Part of a small language model's weights.
Size: 12 layers, width 256, 4 heads of 64 (2 for keys and values), MLP 704 SwiGLU, 9.38M parameters.
Each number is 128 + 32 x the weight over the matrix's rms, rounded and kept within 0 to 255. Layers, rows and columns count from 0. Numbers have three digits each.

# up: layer 2 MLP up, 704x256, rms 0.139, rows 373-386, columns 192-255
# down: layer 2 MLP down (transposed), 704x256, rms 0.129, rows 373-385, columns 192-255
# gate: layer 2 MLP gate, 704x256, rms 0.139, rows 374-386, columns 192-255
up373:067148141125122047129094164111146111114137132109118142121160165174133090102118170134166140133160178099138144098090159143160152140142125161057093138101145131159095157081121173100134104069149156
down373:148182143141133078143113148111097141110125159093113172113125115118140108114133078132138147131142140156159095111088172161150101143194164055104187129182152107074059091205086112114153107152075139
gate374:127158179105134170111153163127158106158168182096119117125113139141109119157151091148090117164141129185089152089163132165111162129146071138168172081198103224113107126172149172090145085157101160
up374:103186138098127178153138114108127105117111109174092115123064193122132137141178193138139069151135149125074095089144173140155185079137095102163139136155053160127118112160066142144102119098102123
down374:107096096142133109134112130208127115169113216136187088144140104140113143125145127156149189172125111147115156118070095169154219067208091193212131080107109218110090109154108112156122119099182141
gate375:118133149205118125083172164139087175124113111174090136175098117123093151101147106134082103104087083161126120128147180121116112099082186088137123143220131139147137096075121072132127158089178131
up375:156174155124120113159105108124131170168124125177128089152106116106167136090133178160071087112101089063171120185112119157141136082122168114125105150211130104131144136113150118078117181098175188
down375:063173130130082080137078125170098107132132133190118067149151181105132141097134129112158078127086120056157150177098115165130144157133172060104184111186151164109119126181103095107034138116180157
gate376:177152121151138115184151161095121100101117146111178115106122180115110133112160108100149146104112093110164145191137115166122119135092142153136079099138130115103137148107211139096084206150103119
up376:117133103125105131146118123072083107101142150104155090129084197122080125100122105120102099113082106147094153119111146150106131142120057170116091045160106093100088115111204157148119146144133156
down376:201101136137107114142126139112129065145100168131122235147119098119150112128115164085091172126164170154148164128126087117148083196173152159130134072129174144137142132134125136120120063160094148
gate377:120115146141089116137118131118100143116120136097119123166190157127107117133135153133119159117123087086130150167110136101149118122081129142104152101101074113118156126118139145123159138127103085
up377:117137147125092094140113151164086133084144129099084105207134146125094164095149143131137143109119111100143141153108121108179111120104172140143152072099111109118155144080146136161166154136134115
down377:189152128126145144101132103109130108132086114119045065207155102132120111057137162108089117117158139162164105133169154125094148124114138141097146119091121153133098140159101122131109151110156075
gate378:183052161148139127117151166108175126161092149128094167107119152104103085126167111190094082133166128165144149151119110107128128092144099113096081126136137132151120141139108130143067136137101162
up378:083155081112118148153127111157115134155135114116116116102137131157094115137121149082125138141082134049147055067174097135138128155179114104153095068158111145135107128128088113089151122117155135
down378:081093142133136163121130126073148087192166091156137103127103178138201147112134114129125163113166117152066178135110112125150151117096133129126174179133120092115051021141130114110126163077116167
gate379:110148097126138140133143164114090153113173125148092136079105101100099135133107129094118117101082122100160135132089127192116163104131114158063128104105076116126134183096128131080148092160086140
up379:092128065081107146100156213100139101148140140167119160116110117115084123117019101094145145096081148100181117134111089156112135123134127160139165142116144109162095131106147139090093156156136140
down379:123144122077092181121132126130154122122121140120171101156134102104137150117094106132117176149100103138107119143141114164134149068090145123113115123094152165124124096123152135162108150069134141
gate380:094126121108152195123179146127126185138123185056134156142100210054117179123100149065143120134147136074139164118123122113160141095132195127148154101136078098127159122158122142117146175124151157
up380:166123123147104101111112067135097090171146107174143104110117131142180125147136132126110115071068110168104095107193099150103096120113114137118136189127104147105101150102084171136136069155091153
down380:138115129147063110096128128144135081134157167190112117131055118126152114126153149127131073164131101136088094140166134078154104170176100173110121138152107168149191121132121110151126157150117116
gate381:094165152083076151183111122143157111119094092116096168152153090158136131143108123175071190137105153131144056181119087164151204162137123115116196133096132116115188138106105133138134131101130112
up381:142132123112203157092105120118113141168173129149144104116161151122122143188126094050178160118106154143108182097163140108151112144161065113138157141102115064136085168184132146119084128096105074
down381:160072172135138137132092104147136147076141183140143107099144113155138176044141109219159234081130142196096147151119156145144103126090135143136103138135168066102130109063125136125106174133162094
gate382:102107158172140155112090187165172107159088148067160080113140161109127156124134148056047120089122122122130147089098123145098196079141137112124144154111145165115144105146164124132108126159114255
up382:168135112080092110133125083171155132174184123097115156230160121104173117136149156140140108158200083117136131139210125170153100139149083134096083118215107102133166134138139169115133103172154148
down382:024129123087108084100145111156131137114106108143105145170144158075179129143116092134133112163147116168119128077133183139083136159132116082137093109133078159215096088090118096136165135136190060
gate383:127097103136151178082087114135148146124128128124126112093149137146109076120182117139187099107145049122113154127137153124102128124099090116173113014099142128124172138166106131156158106117074128
up383:130186157143094080169183139145131122147113119150141135150138096147160191175087146106079176171116200143149090128116111135146115140136167161081160200156109158143069129085094141100092176161194129
down383:161117121118140094130153135080134145136117126125121130064149121196079135108119112176110119190133106153124137121148140115131143127125165130125158085090159117159115186115101114101117073070176164
gate384:103141136107135119171131170174107110129083173169158175121133171091137143124131090042220181102153145109143184092086135130172153129175138107133119106112109095150059134138168165128140052116110107
up384:114125130131131143101113113104160153127092146133143107167145090153142137148086196133076162123111093143113125194131110138100132144174123144123112117149106106110140140090111111125124161120123135
down384:115095131119113169102115182085115173079116103109152069113142102147108119128145125133116178087096115118097126179117054143090084156148102131121121147097113113116136196079095070063135148117112122
gate385:176158129128153155088136111110102122131131134101138156156125136135146149117135136143120120193080097127106154148099099198128139166182155061136100117163107158155154105087130051137143161112129126
up385:190155107127089137102130154108080167174141147141153147179109116131111144096133113059083134126108090114098072134102148195149144195129176118167098143139119110148159078062098145140126138160146127
down385:159075174077111135091116101153125132134145151164140131125115126130100170143129134116089175110176184125114111127108134118093118198166143160126069106068146098147124055114141124150133131100126222
gate386:149056083144052126132163166090092137165140130079087128117179120110062118158157105133069103129132111101083169165097148136147186165186240087085064156090105114086114122023126114122154128104176110
up386:165108148156073141108133078157101145128128145175130135153105063139089203101183041098126102168130127143185167131086152128114110162148130127109112141083071112099108158153071131106129161154161118